config = dict(
    n_kv_head=1,
    qk_norm=False,
    attn_scale=0.177,
    init='uniform',
    init_std_qkv=0.0375,
    init_std_o=0.0,
    lr_head=0.0155,
    grad_clip=2.0,
    decay_fraction=1.0,
    doc_mask=False,
)
Each number is 50 + 12 x the weight over its row's rms, rounded and kept within 0 to 99. Layers, rows and columns count from 0. The size before them is the row's rms in percent of the matrix's.

# down: layer 8 MLP down (transposed), 384x96, rms 0.32, rows 219-287, columns 48-95
# up: layer 8 MLP up, 384x96, rms 0.241, rows 220-288, columns 48-95
down219 092:69 83 57 62 44 47 30 33 36 39 53 45 73 56 45 38 39 42 40 42 58 27 57 65 55 49 53 48 49 28 41 43 35 52 62 54 72 69 42 38 65 61 67 48 57 49 41 41
up220 091:65 67 53 45 59 34 40 50 29 46 67 36 66 61 41 44 47 30 44 60 53 42 50 51 52 40 46 53 60 62 31 51 62 30 43 43 71 50 42 38 73 60 70 56 60 38 41 50
down220 095:51 57 54 38 57 43 61 71 63 63 59 23 66 52 51 63 37 47 58 57 42 66 56 69 48 30 62 51 43 57 28 34 38 34 63 43 52 41 47 45 83 44 31 53 27 52 46 48
up221 095:35 61 42 47 48 33 79 43 54 43 59 65 53 49 67 56 51 78 48 46 33 49 53 41 53 71 36 32 62 45 58 62 49 42 44 30 50 57 31 42 65 41 50 22 52 39 69 50
down221 103:68 55 39 24 53 50 59 64 31 39 55 42 49 43 39 59 74 53 66 40 25 63 40 49 36 52 58 49 57 55 56 36 81 21 61 26 44 50 44 53 66 46 52 35 57 49 43 74
up222 083:55 61 43 55 45 72 49 36 50 59 63 46 54 45 63 66 45 57 51 47 54 44 36 48 22 60 37 35 14 65 62 59 57 44 43 65 41 60 63 65 59 47 34 38 79 37 51 71
down222 093:59 55 49 60 50 58 41 53 44 57 50 70 39 69 45 48 40 62 49 67 18 71 16 43 55 47 40 26 25 50 62 45 51 24 54 56 38 56 52 58 59 50 58 28 63 64 66 41
up223 077:73 60 33 49 52 50 58 70 34 66 63 75 45 47 37 47 47 51 70 47 48 64 55 47 58 49 54 47 62 40 66 66 62 53 54 64 41 42 56 35 64 58 54 42 67 43 61 76
down223 083:67 49 51 59 63 34 59 41 52 52 52 65 42 36 39 34 44 58 44 53 68 61 34 47 40 22 73 62 41 56 52 35 34 44 68 53 60 57 56 23 49 36 54 66 61 61 57 45
up224 103:57 38 44 58 57 69 59 45 62 44 56 50 77 78 68 39 79 51 58 42 67 47 54 35 55 58 36 59 70 64 42 49 54 43 33 54 68 46 47 65 60 46 57 80 65 38 36 50
down224 100:68 37 41 37 54 38 68 59 66 58 44 50 66 38 49 40 40 49 50 51 50 48 67 53 60 59 47 55 43 61 86 52 60 50 37 61 35 90 35 49 53 55 55 38 32 68 44 42
up225 103:37 42 38 65 50 50 56 51 28 62 46 62 45 57 44 49 56 41 52 55 70 52 55 36 57 57 31 48 56 63 56 51 45 27 47 20 50 50 60 67 43 21 39 37 48 35 45 49
down225 099:57 42 40 42 64 43 44 54 62 39 62 58 24 59 45 59 49 62 55 50 55 55 52 44 50 51 54 54 40 49 40 37 43 40 20 62 35 53 50 48 48 66 67 42 42 37 29 42
up226 097:47 43 60 44 43 44 46 49 63 39 47 59 87 51 55 32 44 41 61 50 43 40 58 48 40 29 62 42 58 51 54 55 43 31 55 45 64 45 66 43 53 20 43 34 52 45 51 51
down226 094:56 44 51 55 49 39 55 69 40 57 42 42 34 56 40 46 48 54 51 40 29 40 83 60 71 44 38 61 29 57 56 48 63 53 41 72 46 40 44 66 38 67 60 85 40 57 48 63
up227 101:68 57 46 36 47 26 48 44 42 37 53 34 54 47 53 53 44 49 66 53 46 50 36 30 30 72 48 55 67 37 71 51 73 47 66 51 66 49 22 40 56 59 34 69 29 42 34 66
down227 096:54 55 71 23 53 49 60 51 41 63 57 52 88 38 46 35 39 70 43 46 51 49 56 42 42 84 56 53 61 31 61 37 31 35 40 61 57 56 45 52 45 55 48 65 33 52 51 46
up228 102:62 38 43 47 40 42 53 45 39 28 69 67 50 71 48 58 49 28 69 66 43 41 46 45 37 62 58 58 38 40 67 62 62 57 49 39 74 63 58 44 47 59 60 47 53 53 61 49
down228 095:48 51 37 31 51 47 58 72 58 53 62 44 50 34 66 53 47 51 62 40 51 41 51 42 73 71 66 48 46 47 52 54 40 46 37 63 61 24 53 63 57 55 21 51 69 58 36 57
up229 117:45 60 56 38 63 59 60 60 36 48 53 45 44 57 46 45 40 61 35 41 25 39 59 29 39 42 36 31 49 51 55 67 47 42 49 62 45 27 66 49 50 69 41 77 44 53 13 41
down229 099:48 53 68 29 77 50 51 47 35 54 27 40 61 45 43 54 69 36 67 76 42 37 82 56 66 50 56 78 52 60 60 53 39 59 30 41 36 48 23 53 38 53 53 36 50 68 53 52
up230 111:62 51 32 53 38 26 51 48 44 45 57 26 62 46 70 49 71 51 48 50 43 58 55 70 21 73 44 59 80 54 47 43 58 27 57 47 53 48 41 54 60 36 41 64 39 60 53 46
down230 100:65 55 48 39 58 55 31 68 61 33 39 27 61 48 54 55 50 31 27 34 36 40 40 38 43 61 57 27 70 45 63 60 45 44 38 55 37 52 44 47 26 51 37 51 52 60 55 46
up231 094:30 59 56 47 54 60 61 54 43 51 65 50 33 71 64 62 59 62 44 43 65 33 67 70 46 35 66 51 41 45 51 69 41 61 42 25 45 63 53 62 34 26 32 28 47 51 58 46
down231 105:47 58 57 57 53 19 44 56 50 39 24 51 68 54 41 31 67 42 20 58 52 47 90 54 45 57 57 59 43 55 55 53 41 74 62 45 30 47 52 55 49 41 42 47 30 46 57 58
up232 081:46 41 53 46 48 45 48 59 41 41 29 49 52 42 52 73 47 62 47 63 84 48 41 46 35 58 44 68 75 51 57 36 44 40 34 38 49 46 76 45 54 32 52 53 61 56 35 43
down232 097:59 52 58 68 58 27 38 48 41 26 40 68 57 52 46 50 56 40 51 66 68 64 31 44 24 56 48 35 50 56 65 29 43 56 68 51 65 45 60 56 43 53 44 64 41 43 59 41
up233 105:58 29 32 67 54 46 25 49 39 53 54 44 53 46 57 39 85 53 71 62 47 54 45 34 48 43 35 29 37 44 47 86 73 32 48 52 56 42 48 63 54 43 38 54 61 50 29 71
down233 111:45 38 65 43 58 66 33 72 65 61 52 30 61 47 65 28 37 56 52 42 87 54 62 66 57 38 51 43 32 58 37 55 66 50 31 56 60 51 43 42 69 58 31 44 33 52 54 48
up234 105:49 43 25 30 34 41 40 55 65 61 60 51 51 56 53 55 80 64 57 36 56 41 54 66 54 44 58 58 64 34 45 41 48 60 59 58 62 45 59 61 57 50 50 44 58 69 66 54
down234 109:43 47 45 56 70 44 53 67 56 44 49 51 72 39 40 48 53 64 53 54 47 62 58 68 61 39 50 47 72 75 56 58 49 61 61 44 54 56 36 37 39 37 30 41 58 46 37 15
up235 108:43 57 58 45 41 35 24 31 55 30 59 22 57 63 55 73 58 56 74 35 51 44 34 53 46 62 50 35 48 50 39 52 43 36 28 58 74 33 47 58 40 55 40 32 37 42 59 40
down235 105:69 68 44 46 58 41 47 42 46 66 47 58 70 57 62 43 52 68 43 51 30 43 29 51 50 65 62 61 51 66 65 45 45 69 31 47 59 34 35 51 30 22 54 42 49 49 57 58
up236 103:50 41 36 56 34 53 53 60 30 29 42 37 55 53 51 40 42 31 39 58 48 78 57 63 53 65 55 50 74 45 60 65 72 73 41 57 27 64 48 36 43 67 62 39 62 69 46 64
down236 100:46 32 47 34 57 65 29 59 59 56 59 36 50 35 57 48 53 67 55 52 66 46 68 44 50 42 51 72 53 58 40 25 56 42 26 60 53 70 57 37 28 27 47 44 40 55 51 41
up237 101:54 30 43 57 51 79 35 37 40 57 43 58 27 69 61 47 42 33 47 44 37 33 32 50 52 43 45 60 58 40 69 54 67 53 53 76 54 32 38 54 50 61 36 37 37 58 57 59
down237 098:51 44 45 44 55 70 67 51 58 57 63 47 79 53 53 52 60 37 39 65 53 70 36 54 39 71 60 62 55 39 58 53 60 23 58 52 15 46 42 35 57 84 68 52 52 43 62 56
up238 099:38 58 64 56 40 50 34 74 32 50 59 49 54 53 71 52 46 60 41 29 39 53 52 39 50 44 57 37 64 43 37 38 37 54 47 61 67 64 74 33 60 46 41 67 55 61 61 58
down238 103:41 53 22 71 64 59 46 62 54 53 55 55 65 47 42 37 40 46 40 67 63 43 83 36 47 74 43 45 52 55 08 43 46 55 47 54 55 66 49 38 59 52 75 52 27 61 54 36
up239 111:31 51 22 40 49 39 51 57 59 62 51 26 43 44 45 58 38 54 50 50 52 48 36 48 37 74 42 46 51 67 64 83 49 44 40 44 38 43 36 49 46 46 46 36 43 58 47 40
down239 114:48 46 64 58 45 34 52 63 63 51 50 54 57 64 59 62 70 22 68 25 55 60 51 25 39 36 57 35 67 47 52 53 60 46 67 39 52 49 61 64 47 45 63 69 30 56 63 49
up240 100:37 42 57 32 36 33 43 50 21 37 48 32 58 51 65 42 29 48 46 49 48 79 69 61 45 40 48 25 51 49 50 43 47 56 43 32 65 50 39 51 62 53 45 69 41 57 57 38
down240 094:35 54 38 60 49 68 51 48 60 45 50 39 52 36 38 54 54 58 49 56 37 60 44 72 55 69 57 76 36 53 60 53 56 45 54 50 41 37 47 75 58 66 41 51 65 53 60 46
up241 103:27 59 48 42 34 35 49 53 49 32 63 38 33 38 52 58 48 37 52 19 64 57 66 66 55 33 66 36 48 52 39 68 64 63 48 56 51 55 68 44 51 38 46 47 49 44 41 34
down241 102:50 50 51 52 58 35 59 34 39 60 61 54 56 71 59 70 48 46 50 54 69 57 65 59 53 74 45 41 60 55 37 37 31 56 49 52 43 72 60 44 63 46 56 77 57 46 52 43
up242 090:56 53 60 48 67 24 64 37 64 63 62 45 52 57 43 57 47 55 40 33 44 41 33 28 48 65 55 63 65 44 68 63 46 63 55 61 64 48 62 78 41 48 36 56 59 40 35 48
down242 100:57 48 58 41 61 44 55 41 59 55 55 62 42 46 32 76 22 49 44 61 36 47 24 37 38 57 41 57 69 60 34 57 47 54 49 65 48 49 03 59 45 52 44 52 44 42 51 52
up243 112:71 55 57 52 58 38 43 43 45 34 57 47 54 59 41 46 27 58 44 34 42 50 50 63 41 48 46 44 66 57 44 54 51 27 36 54 53 37 64 64 59 49 23 59 57 41 65 43
down243 113:62 53 28 44 60 32 35 42 35 61 42 45 35 44 50 52 43 62 53 42 35 73 39 53 49 50 52 61 62 70 51 33 64 33 44 46 44 45 66 60 54 61 27 52 53 51 56 37
up244 112:57 40 48 40 65 61 59 38 48 47 54 35 56 52 25 43 43 44 49 53 66 31 43 41 51 33 62 35 54 56 35 59 60 55 87 71 68 73 48 46 62 46 53 43 60 31 52 45
down244 100:41 54 76 35 57 40 34 53 72 62 58 54 80 55 55 60 37 44 59 47 35 47 63 56 53 31 53 41 54 63 55 54 48 36 53 64 71 55 42 50 31 58 55 32 81 57 55 36
up245 089:62 66 51 47 52 56 69 58 56 49 59 29 53 72 55 36 69 49 66 39 38 37 37 50 64 52 31 49 55 42 66 60 42 57 54 58 65 49 43 55 27 29 49 66 60 60 49 59
down245 096:40 73 27 54 37 35 34 48 49 45 59 49 54 47 45 44 45 49 53 49 40 46 65 49 68 63 37 36 51 56 35 43 52 64 75 49 40 43 24 47 44 55 36 54 57 32 38 48
up246 101:48 35 35 58 42 67 37 71 40 60 47 41 45 61 62 50 61 34 80 42 48 27 51 73 72 38 54 41 72 43 64 52 43 60 62 29 55 39 52 39 55 46 52 48 58 69 52 58
down246 115:55 40 52 40 47 60 39 54 47 52 45 44 46 25 42 51 51 51 59 43 58 56 59 65 57 51 73 52 56 24 52 55 45 40 65 50 52 46 35 41 57 66 45 52 67 84 28 71
up247 103:62 49 59 47 43 44 41 64 74 53 44 47 43 50 45 56 63 44 63 38 71 43 41 47 61 58 61 43 52 39 22 54 29 45 65 51 67 70 73 44 54 39 47 60 51 52 45 61
down247 101:42 68 62 66 57 57 46 55 48 49 61 55 53 47 37 40 54 24 38 61 24 43 56 35 34 32 54 37 36 49 44 44 35 50 27 65 63 64 57 46 39 50 50 27 50 47 63 37
up248 080:75 68 46 73 30 58 45 53 39 41 64 63 53 53 56 29 50 60 66 50 37 41 55 42 35 48 47 67 44 49 39 29 54 53 39 49 32 32 77 36 58 50 55 35 49 62 37 61
down248 084:67 30 44 49 48 33 81 60 65 49 44 44 40 41 51 78 49 62 44 57 77 53 52 46 62 48 43 71 47 32 61 44 43 46 33 38 41 52 56 38 40 48 71 55 53 43 65 51
up249 095:32 37 55 58 51 56 41 57 54 31 49 52 55 53 51 29 43 52 84 55 40 53 39 46 41 48 54 59 64 63 43 43 49 31 49 43 58 65 47 57 44 66 30 51 36 39 42 58
down249 094:61 50 57 27 48 62 32 49 44 62 55 43 56 50 26 49 29 47 53 59 82 43 38 72 59 41 63 48 56 54 57 58 36 25 56 35 57 41 66 54 47 41 58 52 62 46 66 59
up250 089:46 60 40 77 53 64 65 57 57 58 48 59 64 45 46 67 47 48 57 67 63 76 30 51 19 38 50 49 60 43 50 56 45 64 72 36 25 57 46 39 70 34 46 30 33 52 41 39
down250 096:43 65 60 35 44 57 38 38 57 47 65 40 46 55 41 44 30 44 60 43 61 50 58 35 27 38 55 63 52 67 39 61 38 45 49 32 37 43 46 62 57 52 37 62 55 52 25 52
up251 093:46 49 41 36 42 63 22 38 42 35 31 29 59 41 41 57 62 58 72 25 53 52 57 39 36 43 37 40 52 49 59 34 47 44 63 62 47 56 63 49 48 53 44 83 65 58 36 58
down251 088:62 68 75 42 51 43 49 56 60 58 65 60 45 42 53 40 60 32 39 56 66 69 58 44 51 35 75 46 45 54 57 34 62 43 50 44 60 25 70 60 48 43 56 44 21 52 63 62
up252 105:41 50 46 55 27 80 48 65 35 61 54 50 67 56 61 57 37 41 39 42 43 34 53 47 34 30 69 42 57 49 70 56 63 68 53 48 58 38 74 58 45 43 41 48 50 37 54 51
down252 110:39 47 55 50 27 86 64 48 49 48 46 65 43 48 71 70 62 45 50 55 33 30 56 40 41 54 73 53 44 52 61 49 58 26 50 69 56 54 53 44 50 50 47 56 52 39 36 59
up253 110:49 42 45 58 38 50 40 64 60 45 35 47 44 59 39 59 35 27 43 42 59 53 47 48 48 52 48 68 41 40 51 67 43 60 49 71 40 67 30 24 68 45 35 34 46 69 57 38
down253 104:67 61 51 51 46 51 57 68 29 52 47 61 59 37 63 46 48 55 61 51 61 48 86 62 57 42 32 38 43 57 51 47 62 67 43 36 62 47 55 49 51 38 48 29 58 45 58 48
up254 091:57 38 53 53 36 50 45 42 47 41 69 71 42 50 48 58 44 40 60 54 54 54 35 47 61 39 40 44 43 68 56 62 40 64 39 64 64 38 41 46 58 55 41 38 69 51 27 47
down254 106:36 61 35 66 33 38 47 40 54 27 57 53 37 42 56 75 40 44 64 37 73 40 42 37 65 50 48 45 51 45 64 39 47 50 66 61 45 58 37 25 63 53 68 34 50 47 43 30
up255 076:75 43 54 34 42 29 36 53 46 47 65 31 29 59 43 61 21 71 75 45 61 44 59 48 38 42 52 58 55 36 71 62 49 46 55 37 65 43 82 55 61 47 75 54 65 48 64 59
down255 097:59 63 48 58 60 22 45 57 42 74 54 32 52 47 23 49 57 43 60 64 50 49 40 53 40 67 40 51 34 60 40 52 37 53 66 60 52 65 68 35 64 55 38 41 56 58 42 35
up256 090:50 52 53 63 64 49 82 35 36 40 80 43 48 45 52 59 52 57 37 23 70 35 22 40 63 40 39 52 37 41 57 48 55 43 48 39 75 49 38 51 30 56 37 43 53 56 54 39
down256 092:49 69 75 54 37 48 43 60 48 37 74 41 63 53 44 50 51 20 42 57 66 24 37 38 54 39 42 49 57 54 51 62 20 61 52 46 53 64 51 45 39 73 33 55 53 57 43 45
up257 098:56 68 49 31 41 54 52 37 40 33 63 50 31 58 55 55 43 39 39 75 46 58 33 51 51 54 54 41 64 62 45 33 34 55 29 42 42 44 55 40 53 49 66 48 56 37 46 37
down257 091:49 44 50 61 56 38 40 38 58 42 76 47 72 57 31 70 43 60 54 47 41 47 39 53 51 41 50 71 55 64 31 54 35 54 48 62 46 46 59 61 49 59 46 30 71 51 52 56
up258 108:53 33 26 53 35 40 55 48 27 28 47 53 35 52 54 46 60 68 57 50 41 30 65 53 49 52 62 59 52 69 50 56 52 53 48 59 72 34 53 55 37 42 49 22 55 40 49 54
down258 102:45 59 61 48 45 60 60 43 64 35 40 52 50 43 29 53 62 63 29 53 54 37 78 49 57 25 42 43 63 45 33 36 50 50 71 38 44 40 59 42 44 78 53 44 51 57 61 36
up259 088:52 56 58 78 48 22 30 60 48 54 59 46 36 41 63 47 37 54 34 35 53 59 28 49 37 26 52 48 43 63 64 54 34 45 41 48 57 57 38 41 47 35 42 64 74 41 60 54
down259 087:38 42 64 68 47 42 72 37 29 42 49 59 39 48 55 56 40 63 53 50 65 45 62 46 46 48 36 46 30 48 69 45 79 33 37 55 53 39 49 51 68 64 41 38 56 48 46 53
up260 103:37 37 55 49 43 60 40 43 48 69 46 44 58 51 43 60 52 47 59 38 46 51 64 44 67 46 26 68 37 49 45 41 29 90 40 58 58 48 44 35 42 36 65 60 45 72 43 61
down260 088:55 42 63 26 54 59 47 33 40 45 56 22 62 43 66 65 65 40 57 56 45 32 70 47 55 40 61 52 54 54 57 49 52 27 49 44 71 55 52 56 53 65 48 56 57 40 52 50
up261 096:63 43 34 54 48 50 61 44 41 74 45 32 44 50 35 44 43 78 49 42 63 32 42 48 40 62 39 61 44 49 53 52 47 58 47 33 42 76 59 39 36 51 39 33 89 45 59 50
down261 098:39 26 54 57 62 75 34 67 56 48 63 52 53 49 46 27 60 48 47 54 61 46 50 58 32 64 58 61 38 36 23 48 40 54 72 43 62 56 46 45 54 34 57 54 44 63 54 60
up262 102:37 55 42 24 45 62 58 60 44 65 58 36 35 32 58 39 40 41 49 61 37 55 33 54 43 23 51 36 75 37 60 56 55 69 53 51 52 51 54 26 45 57 48 56 61 53 53 45
down262 110:37 32 48 47 40 29 27 49 17 49 28 65 32 42 43 40 44 66 52 47 61 51 37 62 34 43 62 37 41 49 55 67 57 61 65 45 29 29 52 72 45 59 41 48 23 63 52 28
up263 097:48 46 58 26 30 51 64 58 57 59 38 47 46 68 47 38 64 35 63 32 58 42 56 45 53 54 31 35 40 63 40 50 72 59 37 56 63 60 51 66 58 34 57 52 44 64 55 42
down263 094:59 63 29 48 61 50 38 59 55 54 24 54 55 46 28 62 40 15 41 52 41 28 55 63 37 32 54 58 49 56 31 39 25 58 38 60 51 60 55 57 31 56 34 34 68 68 28 51
up264 121:50 29 48 57 52 68 41 58 40 53 77 46 56 34 27 37 44 45 56 60 68 51 56 57 61 55 49 32 48 66 40 57 45 64 61 51 40 30 54 52 53 44 34 52 66 62 35 52
down264 108:37 58 55 49 66 96 42 48 52 48 51 29 56 42 39 48 44 38 36 33 52 56 35 43 36 75 48 36 57 38 39 59 43 58 59 43 33 60 33 51 56 37 47 49 35 32 48 50
up265 104:35 44 61 59 43 55 54 21 51 61 53 28 49 40 47 62 58 59 50 42 55 51 44 49 49 28 38 45 31 35 42 63 50 11 46 37 57 71 67 58 62 56 27 52 52 54 54 57
down265 099:70 50 44 39 64 43 39 60 66 59 44 41 65 51 56 56 56 50 42 57 34 32 67 68 49 46 64 47 47 26 57 50 41 86 47 51 67 42 56 60 50 54 33 43 55 52 31 59
up266 091:47 44 37 52 64 62 37 61 58 53 50 45 55 32 54 54 46 58 41 54 54 35 70 25 43 39 31 57 60 13 39 72 79 58 57 46 56 56 55 27 71 43 36 30 44 47 52 52
down266 095:34 33 21 53 49 48 58 49 45 66 61 39 61 50 57 63 48 42 43 56 37 73 28 54 44 49 51 35 55 42 57 52 60 62 59 39 59 75 55 48 43 57 44 63 57 49 57 33
up267 101:37 61 47 44 66 49 38 60 56 36 57 63 42 61 35 58 44 53 39 61 62 48 30 46 43 47 25 35 50 47 57 43 49 86 54 45 55 42 56 44 64 45 65 40 45 28 70 30
down267 103:42 58 73 32 40 39 48 61 52 37 36 44 54 49 53 49 53 45 65 69 76 46 55 42 49 68 31 53 27 60 41 51 52 51 58 43 33 55 68 20 66 66 54 41 50 56 44 42
up268 097:45 73 43 42 52 55 26 47 46 48 75 78 63 58 46 43 67 48 55 41 40 64 52 57 52 58 51 66 63 42 61 83 71 51 50 37 65 64 42 41 54 36 50 57 38 59 51 58
down268 099:45 31 41 69 48 45 49 66 38 58 54 49 67 65 22 49 67 59 47 58 51 52 68 54 36 59 53 52 55 43 66 40 38 41 46 39 69 69 65 50 63 53 60 66 43 47 58 42
up269 079:41 61 42 24 50 39 45 49 56 49 58 62 53 56 81 44 48 60 67 55 63 49 54 52 49 47 48 49 54 38 79 64 61 54 65 34 68 51 73 54 65 49 56 71 70 43 61 23
down269 081:18 18 70 57 58 67 60 49 57 37 53 32 11 44 49 59 51 57 74 40 59 76 41 45 40 42 47 53 58 40 42 63 29 50 52 37 48 64 38 39 29 35 62 54 46 42 40 64
up270 106:70 44 32 38 53 58 27 64 39 45 47 44 61 60 66 40 65 42 35 43 75 45 48 41 35 52 53 67 58 44 48 54 37 62 47 56 38 58 71 38 39 40 62 55 63 69 87 48
down270 123:48 60 38 48 60 45 48 49 45 54 37 42 29 42 66 38 39 64 48 48 81 71 41 61 31 57 49 40 48 58 41 72 26 60 36 49 39 50 61 57 47 51 44 49 47 41 63 44
up271 094:68 51 57 47 55 45 52 47 20 49 38 53 48 64 77 42 63 41 57 65 71 67 64 48 40 74 58 64 53 59 38 59 51 47 38 51 43 18 61 51 59 63 33 39 48 39 56 39
down271 094:57 51 70 43 62 28 63 43 66 45 57 60 60 48 45 52 42 34 50 45 34 62 58 57 48 22 45 50 40 55 49 34 34 17 61 45 57 62 61 80 50 60 41 39 38 75 59 46
up272 086:48 57 37 49 49 60 51 47 49 41 43 50 63 51 21 39 45 62 45 45 65 41 51 50 56 55 53 59 70 51 55 55 65 64 46 30 32 60 63 26 36 52 35 38 61 52 67 44
down272 092:68 64 38 46 57 36 62 39 61 74 50 46 48 41 60 44 68 47 50 48 39 69 56 71 57 56 57 58 54 70 55 52 55 60 54 39 29 39 52 55 44 49 37 58 48 34 32 45
up273 105:48 66 37 59 55 56 44 38 47 46 46 49 89 46 58 43 46 70 74 55 75 61 45 47 54 43 67 45 64 66 62 66 50 70 43 45 33 56 53 36 56 45 46 62 44 41 57 55
down273 109:62 66 34 43 77 92 70 53 60 37 63 36 32 49 51 40 50 58 49 38 61 21 43 48 47 54 56 51 52 48 56 51 36 79 50 52 44 24 46 53 51 63 49 57 71 58 69 36
up274 111:37 50 53 67 48 57 39 48 31 48 60 42 31 39 62 59 68 62 49 47 61 62 70 64 37 54 45 48 56 59 37 53 55 52 43 21 32 31 38 56 57 52 22 56 49 56 74 55
down274 104:70 44 28 52 58 61 47 31 39 58 67 70 59 34 56 43 47 49 52 38 62 47 40 73 52 46 35 42 51 51 65 36 50 51 39 65 31 51 60 58 37 68 72 33 43 38 49 43
up275 088:51 34 56 48 33 55 57 81 44 58 54 53 67 66 57 43 36 52 69 33 43 30 48 56 35 58 52 45 38 55 32 44 56 64 56 30 66 56 16 57 66 46 52 58 46 67 57 46
down275 087:48 66 45 55 69 53 53 27 54 63 46 39 56 64 59 48 27 63 70 57 54 45 55 47 49 42 53 35 71 66 43 62 16 31 59 69 57 65 33 37 20 38 57 51 36 66 41 53
up276 109:50 51 52 80 39 32 65 79 56 33 52 43 45 50 59 45 63 38 42 37 56 62 45 61 40 57 62 46 52 45 51 53 73 53 53 13 65 37 45 52 57 52 54 69 60 44 47 42
down276 099:43 42 10 37 43 50 46 96 44 50 51 60 49 49 43 45 46 27 62 41 24 18 53 51 71 47 45 59 55 64 43 53 56 40 44 64 39 55 32 71 47 65 40 43 52 63 56 57
up277 095:39 61 41 40 39 46 26 28 66 43 53 45 49 46 45 31 43 43 62 46 53 61 52 49 42 45 39 30 25 29 59 63 48 75 44 56 64 73 58 44 40 59 49 53 53 69 38 37
down277 108:54 38 59 64 55 07 54 44 40 45 39 53 66 64 66 35 32 49 51 62 69 48 34 42 58 49 28 39 53 54 57 60 38 62 30 50 47 57 50 40 41 40 66 49 36 51 42 63
up278 106:52 41 54 50 65 74 45 59 41 34 63 26 49 61 39 32 42 58 49 69 51 66 51 71 29 30 42 58 61 42 43 56 59 68 55 69 60 50 58 66 60 44 35 56 33 43 50 45
down278 104:36 66 58 45 69 66 38 64 66 54 18 62 58 46 47 33 59 73 57 49 47 51 60 59 53 62 50 40 51 38 40 53 50 21 65 43 64 65 63 58 57 53 63 41 42 44 28 59
up279 116:55 48 37 69 72 58 58 48 34 36 46 49 32 45 43 65 47 20 44 42 57 62 37 50 62 50 60 39 46 59 62 69 42 65 32 48 47 38 57 48 40 43 61 67 45 38 62 46
down279 104:54 44 46 58 60 58 65 42 50 45 65 47 34 42 67 71 48 61 27 56 57 55 48 49 78 54 44 63 43 35 64 52 33 29 41 48 56 45 58 33 53 35 69 62 41 44 38 48
up280 076:40 46 37 47 41 43 56 43 38 43 64 43 66 51 77 46 31 53 72 43 42 59 59 53 51 51 78 43 57 40 56 38 56 59 34 49 62 53 42 25 52 44 50 54 47 45 43 51
down280 084:27 51 60 55 34 35 43 60 30 64 58 75 46 42 79 40 62 51 47 39 32 47 08 31 60 53 25 25 37 45 51 68 50 55 39 54 37 59 57 56 56 32 36 47 27 60 44 67
up281 118:37 63 55 35 39 76 48 46 48 36 52 54 61 57 55 35 48 64 53 56 77 58 51 45 45 60 41 59 49 33 63 65 33 48 52 56 59 72 56 50 49 34 45 41 29 55 65 60
down281 111:59 43 70 43 57 65 50 44 54 72 45 63 52 66 39 37 40 66 57 36 67 53 49 65 36 49 31 66 40 64 36 43 60 46 56 59 56 80 42 49 48 67 54 32 24 54 45 61
up282 097:51 56 56 51 44 47 58 40 59 38 45 34 73 77 63 65 31 48 47 56 74 66 32 69 68 49 41 66 59 42 59 47 32 52 57 48 55 44 60 50 50 59 54 65 42 48 20 45
down282 098:53 50 64 53 53 57 43 44 53 60 33 61 59 79 53 81 38 42 47 38 47 53 29 52 35 33 61 76 60 57 50 35 32 59 73 37 39 46 71 54 36 45 47 33 57 59 48 50
up283 100:68 46 35 42 34 60 39 43 57 71 51 46 59 72 54 42 65 73 47 49 30 51 57 62 51 44 57 55 56 54 62 61 56 50 47 47 43 49 32 35 72 37 49 49 61 58 47 65
down283 096:49 42 41 41 48 45 56 41 47 65 62 33 59 43 53 50 46 38 51 61 48 26 36 42 61 59 54 36 70 39 47 41 51 62 46 31 42 48 56 45 48 57 51 55 39 55 69 61
up284 085:61 47 42 54 48 62 67 33 45 56 59 51 64 31 47 33 64 35 53 52 64 73 42 41 37 34 50 49 58 35 69 61 55 56 39 41 44 46 71 41 61 28 64 53 53 59 41 26
down284 091:26 50 39 50 45 88 49 25 43 55 60 69 64 51 48 42 45 51 60 43 38 32 38 49 42 69 59 53 51 66 71 44 51 46 26 50 46 63 43 36 36 66 71 58 38 66 54 44
up285 096:34 68 31 70 79 64 57 41 39 48 63 73 55 51 42 51 62 60 40 37 51 69 44 37 70 33 51 45 52 48 60 44 47 46 44 42 56 64 77 45 52 67 39 64 67 74 52 68
down285 106:75 68 51 36 47 53 66 52 63 43 22 49 68 32 61 50 42 46 53 43 53 32 54 51 53 46 32 60 22 76 35 61 57 50 58 43 64 47 34 61 61 37 61 51 47 70 44 65
up286 092:52 60 60 34 26 38 60 48 41 65 42 25 48 72 52 30 50 54 38 48 43 38 43 33 45 51 42 63 46 48 51 30 23 36 31 39 79 51 59 38 61 47 48 58 38 62 29 54
down286 096:60 43 40 69 44 26 57 53 69 28 63 55 46 51 47 52 40 43 32 76 47 50 40 66 60 27 35 44 52 63 47 25 70 65 35 42 48 48 62 46 65 49 50 47 59 48 70 45
up287 106:32 60 48 41 52 52 48 48 64 22 68 48 72 45 54 57 71 45 62 49 52 37 45 67 45 47 27 32 41 60 45 59 36 37 36 56 45 60 42 52 53 35 56 29 44 50 78 44
down287 094:59 44 46 53 57 65 41 67 50 50 45 69 50 37 64 46 24 50 40 50 49 43 14 44 54 58 68 55 58 30 54 53 43 55 55 63 42 23 62 71 34 64 47 58 43 63 53 67
up288 104:57 37 62 41 41 78 60 44 40 43 68 60 58 67 46 28 58 55 53 35 39 59 42 29 72 46 48 49 58 57 47 35 42 60 50 69 42 56 30 38 55 69 29 30 39 45 54 63